Each number is 128 + 24 x the weight over its row's rms, rounded and kept within 0 to 255. Layers, rows and columns count from 0. The size above them is the row's rms in percent of the matrix's.

# layer 10 attention query, 384x384, rms 0.0737, rows 328-344, columns 288-383
size [ 96  87  90  90  98 104 108 101 104  94  97 101 105  94 107  98 106]
[[ 83 130 168 154 134 141 151 141 131 138 150 137 111 129 149 130 122 138 144 184 108  79 102 154  84 106 129 127 111 139 133 148 119 161 144 143 118 135 150  84 129 152 103 143 150 120 128 117 153 118 132 115 102 134 153 150  89  77 133 140 119 150 131 141 164 132 118 151 110 149 106 133 120 157 114 137 149 125 130 107 137 152 117 174 124 101 119  88 131 135 110 120 142 119 165 128]
 [156 124 107 111 140 150 119 109 133 187 147 164 148 148 104 145 102 160 129 142 139 153 123 168 120  99  96 119 124 118 144 130 156  88 141 162 120 113 113 145 143 154 146  97 168 101 149 160 129 147 134 130 129 137 142 121  77 181 151  70  76 136 122 177  90 109 121 102 141 123 101 117 140 136 118 115 105 184 123 102 126 153 112 142 145 105 116 136 125 157 117 114 134 125 160 122]
 [138 135 110 113 151  88 117  99 109 143 114  80 115 113  65 105 146 147 149 109 122 124 115 118 134 126 142 127 151 108 145  91 135  78 113 126 145 163 113 130 126 166 154 109 133 138 134 151 165 143 143 126 144 129 132 158 140 100 150 187 140 128 107 104 144 111 130 128 141  85 155 172 171 117 102 138 130 124 162 115 138 167 159  93 108 101 142 117 161  73 164 143  78  76 121 109]
 [119 159 114 116 107 106 142 138 156 118 123 103 127 119 168 190 110 117 146 144 134 148  80  91 163 134 142 149 113 143 109  99 136 107 164 143 112 115 120  88 145  75 116 165 151 126  84 147 137 125 126 126 123  98  87 124 114 129 175 100 140 107 163 154 140 153 123 128 117  84 157 129 141 158 135 147  97 125  81  90 114 128 129 146 122 102 129 105 137 156 146  56 122 136 101 105]
 [119 136 126 148 119 135 134 139 128 122 153 150 120 153 145 146 153 152 206 140 162 133 140 166 163 133 116 124 109 129 106 109  97 171 132 106 118 149 146 132 138 138 123 128  84 153 144  86 137 119 104 112 140  99 122 143 159 134 160 153 124 127 150 109 150 149 146  89 154 137 132 109 133 107 122 129 149 110 163 153 144 190 128  96  80 151 138 154 120 152 145 112 136 144 118 132]
 [135 136 133 111 133 122 113  65 125 135 113 139 173 151 148 139 152 150 121 148 145 151 130 130 136  96  71 132 118 104 144 132 135 107 128 147 153 129 128  93 140 109 128 123 112  96 136 112  99 153 160 140  99  89 109 148 113  80 174 110 142 166 153 105 108 149 183 182 129 141 109 156 103 116 124  89 116 105 144 135 147 124 148 135 174 130 125 110 141 109 145 157 171 118 129 134]
 [137 112 139  99 128 121 170 136 129 171 152 111 114 121 108 152 104 142 123 144 158 140 142 123  99 133 147  87 138 137 133 123 154 125 132 153 131 128 125 133  75 137 139 137 162 106 149 155 140 145  89 118 124 149 134 118  97 138 132  95 144 134 132  93 137 113  94 133  80  94  79 172  86 125  99 130 129 200 100 157 136 171 141 117 130  85 132 142 119 128 116 168 102 137 139 115]
 [151 108 164 118 166 129 125 172 120 116 124 162 127 115 120 105 105 173 124  98 120 159  80 117 142 135 118 105 128 153  94 102 144  95 104 136  95  92 120 148 152 162 142 150 119 107 120 150 133 143 141 120 123 150 182 119 160 146 108 144 164  95  85 210 133 134 110 129 102 119 124 141 131 146 150 129  92 137 114 144 114 106 108 144 129 128 150  78 135 101 137 103 123 118 147  91]
 [146 111 178 131 103  91 103 100 124 158 168 112 152 157 110 136  57 157 112 101 134 161 143 100 122 126  87 128 114 121 118 127 138 164 186 181 152 119 168  96 111 153  78 128 163 127 180  99 132 148 134 115 131 106 149 147 131 110  91 100  96 137  98 184 132 164 101 142 169 143  91 152 132 147 115 147 131  92 112 141  95 153 141 159  90 169 110 124 116 163 118 134 129 127 122 125]
 [ 75 111  84 139 153 139 125  92 111 141 121 134 166 109 148 128 162  99 108 138 138 157 166 145  71 112 168  91 113 101 151 119 125 118 111 121 142 147 173 101 143 148 137 112 151  98 141 127 109  96  84  95  82 105 107 125 144 143 113 164 108 143 159 136 150 136 152 157 149 131 133 115 111 157 137 102 104 168  91  86 112 109 129 137 171 129 146 125 132 110  76 150  85 149 159 158]
 [105  97 126  77 126  90  96 103  91 162 132 125 101 170 128 161 166 136 130 155 129 150 127 132 113  99 145 143 115 113 154  97 139 147 136 158  94 132 136  97 150 104  76 154 163 125 143 126 131 135 140 108 160 117  92 133 140 126 135 142 121 119 137 135 157 127 122 123 114 106 143 143 118 110 103 106 118 159 139 143 106 137  97 114 130 147 109 100 111 114 122 140 122 132 129 162]
 [127 136 132 134 124 153 115 108 131 106 166 147 146 146  96  77 132 130 111 155 122 173 128 142 129 130 155 138  96 139  86  94 106 136  99  97 106 111 148 116  98 129 110 117 126 107 105 104  94 104  95 147 112 125 132 130 120 122 114 145 146 123 118  88 130 127 134  99 160 164 162  92  94 110 138 118 125 126 110 134 131 154 119 112  94 156 128 137 121 141 115 127 121 150 122 109]
 [129 134 103 111 103 163 146 148 114 109 160  98 156 166 140  49 141  93 128 105 107 121 128 139 128 159 101 102 123  80 137 105 136 113 128 123 161 121 105 125 145 141 117 111 139 114 116 134 114 104 163 170 138 114 165 150  96 101 110 150  96 150 134 136  96 124 113 111 133  71 103  99 101 171 164 152 138 180 132 124 148 111 106 149  98 130 121 136 146 136 119 141 105 123 124 117]
 [141 110 114 194  79  94 132  95 113 102 142 146 107 137 115 113 166 120 110 137  52 123 116 136 141 126 162 150 110 119 125 144 163 182  95 148 134 112 125 149 120 114 165  98 129 165 124  91 150 111 138 105 113 131 132 134 135 155 133  90 127 151 104 125 125 141 136  92 162 122 106 110 140 142 102 148 152 152 154 116  73 117 104  73 158 111 122 124 101 110 136 146 119 113 118 116]
 [107 125 101 107 167 121 103 127 130 181 119 153 191 130 106  78 133  91  84 155 138 103 134 146 143 153 142  96 150 129 162  79 118 159  92 148 103 132 120 161 159 149 107 110 115 150 152 104 119 107 152 135 146  88 128  88 162 174 132 122 144 172 138 118 128 103 123 151 126  94 136 117 120 126 127 127 120 149 134 102 130  88 128 112 121 174 116 124 151 143 135 126 111 154 168 117]
 [132 132 147 148 118 107 117 131 129 146 144 115 110 114  72 113 109 131 147  88 128 139  98 101  96 153 160 149 130 155 133 148 132 118 110 140 175 103 150 154  88 144 145  88 153 176 112 149 146 119 117 102 151 128 135 160 144  93  84 110 166 108 138 127 134 159 117  92 140 132 108  73 158 114  97 102 168 131 149 126 106 116 125 141 158 146 140  91 154 147 149 162 120  91 111 136]
 [110 138 136 148 146 101 102 154 123 112 167 186 124 112 149  70 162 152 130 119 128 150 160 100 131 109 156 105 127 131 115 115 148 156 133 152 127 103 134 140 147  65 129 108 114 114 116 121 141 107 139 124 118 119 138 143 105 139 127 113 139 152 147 104 154 135 136 157 155 139 145 126 101 116 133 125 108 158 117 117 186 120 156 159 109 134 111 172 138 135 127 137 151 175 122  93]]
# layer 10 attention key, 384x384, rms 0.0748, rows 328-343, columns 288-383
size [103  98 100  92  86 101 104 102 102 103 103 100 112  96 111 100]
[[ 70 141 119 138 158 142 155  96 125  97 153 119 158 117 156 139 140 131 141 114 152 168 140 101 128 127 101  98 115 147 128 107  89 123 170 116 159 158 150 117 153 156 131 128 164 145 141 123  95 122 121 130 141 138 114 123 174  96 137 143 147 110 127 101 116 162 131 135 104 112 150 140 171 108 120 114 127 124  77 164 142 141 109 110 130 144 113 117 117 118  84 139 139  94 100 124]
 [125 132 101 142  90 139 129 143 128 155  92 139 139 147 133 138 176 126 150 149 141 167 113 148 144 118 125 145 123 177 116 116 140 106  65 106 111 104 118 129 139 130 147 134 142 125 124 133 107 140 143 104  97 146  74 144 159 120 116 150 113 179 142 120 126 116  97  94 110 102 101 142 131  98 125 131 134 133 128 172 106 149  62  97 184 153 131 116 159 106 144  94 101 108 141 151]
 [119 121  86 133 143 142 145 139  98 141 112 123 132 136 163 145 147 141 152 120 130 114 129 123 152 151 125 140 123 123 136 136 114 108 144 146 136  97 114 184 129 147 133 114 136 121 106 131 135 153 145  87 126 121 160 114 173 108  70 103 150 154 112 159 131 127  99 135 107  96  95 122 141 112 114 122 131 154 160 113 130 149 126  70 119 160  91  40 165 149 163 120 130 135 178 102]
 [160 124 135 164 112 132  81 110 147 124 122 140 151 103 127 138 119 127 160 175 109 122 151 137 111 137 152 126 172  89 107 124  76  77 149 117 134 103 140 142 161 139 135 122 174 145 174 130 103 121 100 114 113 155 123 130 114 147 111 144 120 155 104 152 136  93 138 139 141 121 110 144 160 132 112 126 122 114 129 139  79 160 120  94 137 156 105 103 158 126 137 151 146  97  95 111]
 [ 90 124 124 118  68 113 138 103 131 146 153 151 132  95 158 163 119 110 110 124 131 119 133 154  78 112  86 137 145  58 148 152  78 169 155  90 119  45 134 137 120 179 125 114 120 151 113 120 150 103 142 124 154 102 166 146 174 154  83 119 170 130 123 151 103 105 116 155 121 104 106 125 127 112 138 162 145 100 128 132 131 150 129 160  63 161 156 132 114 127 154 137 150 180 125  80]
 [145 161 144 166 101 118 120 153 109 123 106 148 100 144 101  87 111 144 154  89  89 157 146 157 116  93 142 137 113 122 109 103 151 104 121 135 135 138 146 181 177 136 136 151 112 117 170 149 147 146 130 104 104 146 133 140  88 113 127 150 127  77  88 116 131 160 116 116 112 120  93  73 138 135  87 146 122 166 150 141  99 152 140 111 139  99 113 132 123 145 124 114 100  85 144 152]
 [113 121  84 139  97 139 174 146 145 153 113  61 117 125 158 113 132 126 143 149 121 119 149 102 151 139 114 155 137 149 123 150  58 121 137 154 128 140 147 153 104 174 116 132 131 106 163 172 116 133 139 142 102 114 107 139 131 100  99 138 155 103 145  85 111 185  94  68  99 117 134 167 131 108 114 101 143 140 168 109 132 161 124  84 123  93 135 119 140 122 133 147 109 104  75  94]
 [129 133 111  95 147 177 139 130 116 172 133 136  99  81 102 170 132  99 147 139 135 118  89 114 122 140 118 133 125 158 129 128 117 110 107 146 136 151  99 114 124 143 117 131 101 171 140 133 113 122 157 132 131 156  77 117 196 153 116 153  92 132 144 133 162  57 160 148 143 179 119 168 162 161 151 160 151 139 107 134 143 130  88 100 134 132 121 121 123 161 143 133 106 145 148 110]
 [ 93 130 130  95 148 171 195 113 128 138  73 134 132 119 165 122 164 119 140 117 121 113 112 188 131 136 106 137 123 127 131 114 114 103 116  87 152 134 130 146 116 119 155 172 128 102 132 127 123 186 132 129 133 106 107 131 156  92 165 107 155 147 129  96 110 156 105 158  93 127 167 161 130 140 159 102 152 113 112 116 112 134 122 141  96 121 115 123 160 118 119 110 126 106 106 169]
 [ 59  99  97 116  80 168  98 118 131 102 125 117 158 121 129 133 129 153 122 131 141 108 158 110 179 119 118 123 102 145 155 123 105 124 127 142  81 117 113  98  82 135 103 140  94 143 133 124  83 169 117 121 144 113 132 172 137 145 155  95  93 134 116 150 122 147 152 140 105 167 148 122 135 119 118 122 121 153 154 130 106  96 109  74 134 139 109 169 133 108 122  84 131 136  71 131]
 [ 90 140 143 139 144 168 120 122  74  97 127 147 128 120 110 132 123 108 165 132 125 125 182 141 136  94 134 154 124 112 146 152 118 148 122 134 140 115  84 154 132 176 139 140 123 137 136 160  69 170 137 110  94 167 109 134 152 102 107 133 108 155  91 120  99 160 180 136 166 166 122  98 122 146 114 162 125 143 164 107 149 120  88  99 133 136 133 182 158 131 172 124 109 122 124  96]
 [133 131 162 120 118 109 115 142 135 102 122 117 128 119 113 105 162 127 116 140 139 121 150 140  73 118 114 146 115 114 178 150 118 181 107 127 121 137 158  81 124 153 151 101 102 125  92 127 127 128 158 115 151 121  94 118  71 174 125 111 161 118 126 146  80 109 118 113 145 109 149 132  94 120 141 142 102 138 167  96 146 109 148 119 139 156 179 141 110  99 127 150  91 100 130 109]
 [ 91 109 137 166 156 115 173 129  86 124 143 124 162 127 133 132 100 150 127 178 119 118 135 125 122 101  57 129 142 160 116 165 175 153 118 133 108 126 138 133 137 141 114  97 132 133 166 127 141 141 169 188 151  88 151 119  73 134 118 133 128 139 103 101 125 131 180 133 140 140 153 121 140 120 174 157 142 111 110 126 131  70 105 155 153  96 132 146 162 122 129 117 134 127  48 107]
 [134 117  74 117  86  86 103 138 137 126 137 107  89 150 134 102 146 123 114 141 178  98 109 154 159 168 134 159 151 126 114 170 136 138 127 159 122 129  96 114 117 133  75 124 138 112 146  95 114  78  66 119  96 161  71 145 119 133 141 128 120  99 122 152 137 139 159 116 149 123 174 119  85 106 133 128 136 118 147 123 117 145 147 120 120  90 119 111 106 101 131 121 136 132 123  92]
 [124 116 117 159 122  81 154 119 135 139 128 113 112 150 133  95 131 130 108 100 129 151 166 137 132 129 133 114  83 105 131 154 114 110 140 147 147  73  96 105 114 162 108 136 121 135 129 118 150  96 110 140 175 117 120 151 106 131 133 117 135 143 146 139 105 137 121 104 135 196  96 122  99 140  91 152 134 120  79 119 170 104 124 117 137 157 179 114 136 151 139 106 136 116 141 119]
 [106 145 108 108 152 140 125  99 115 150 199 141  93 107 134 152 110 141  93 134 137 121 154 149 106 129 143 103 121 129 113 146 114 138 115 127 158 134 182  99  88 146 127 138 153  98  89 121 117 127 108 122 124  98 110 139 154 154 141 119  93  87 159 131  95 173  90 146 135  86 112 163 146 116 110 149 152  96  96 131 108 111 125 173  98 109  87 150 108 132 133 142 129 133 133 102]]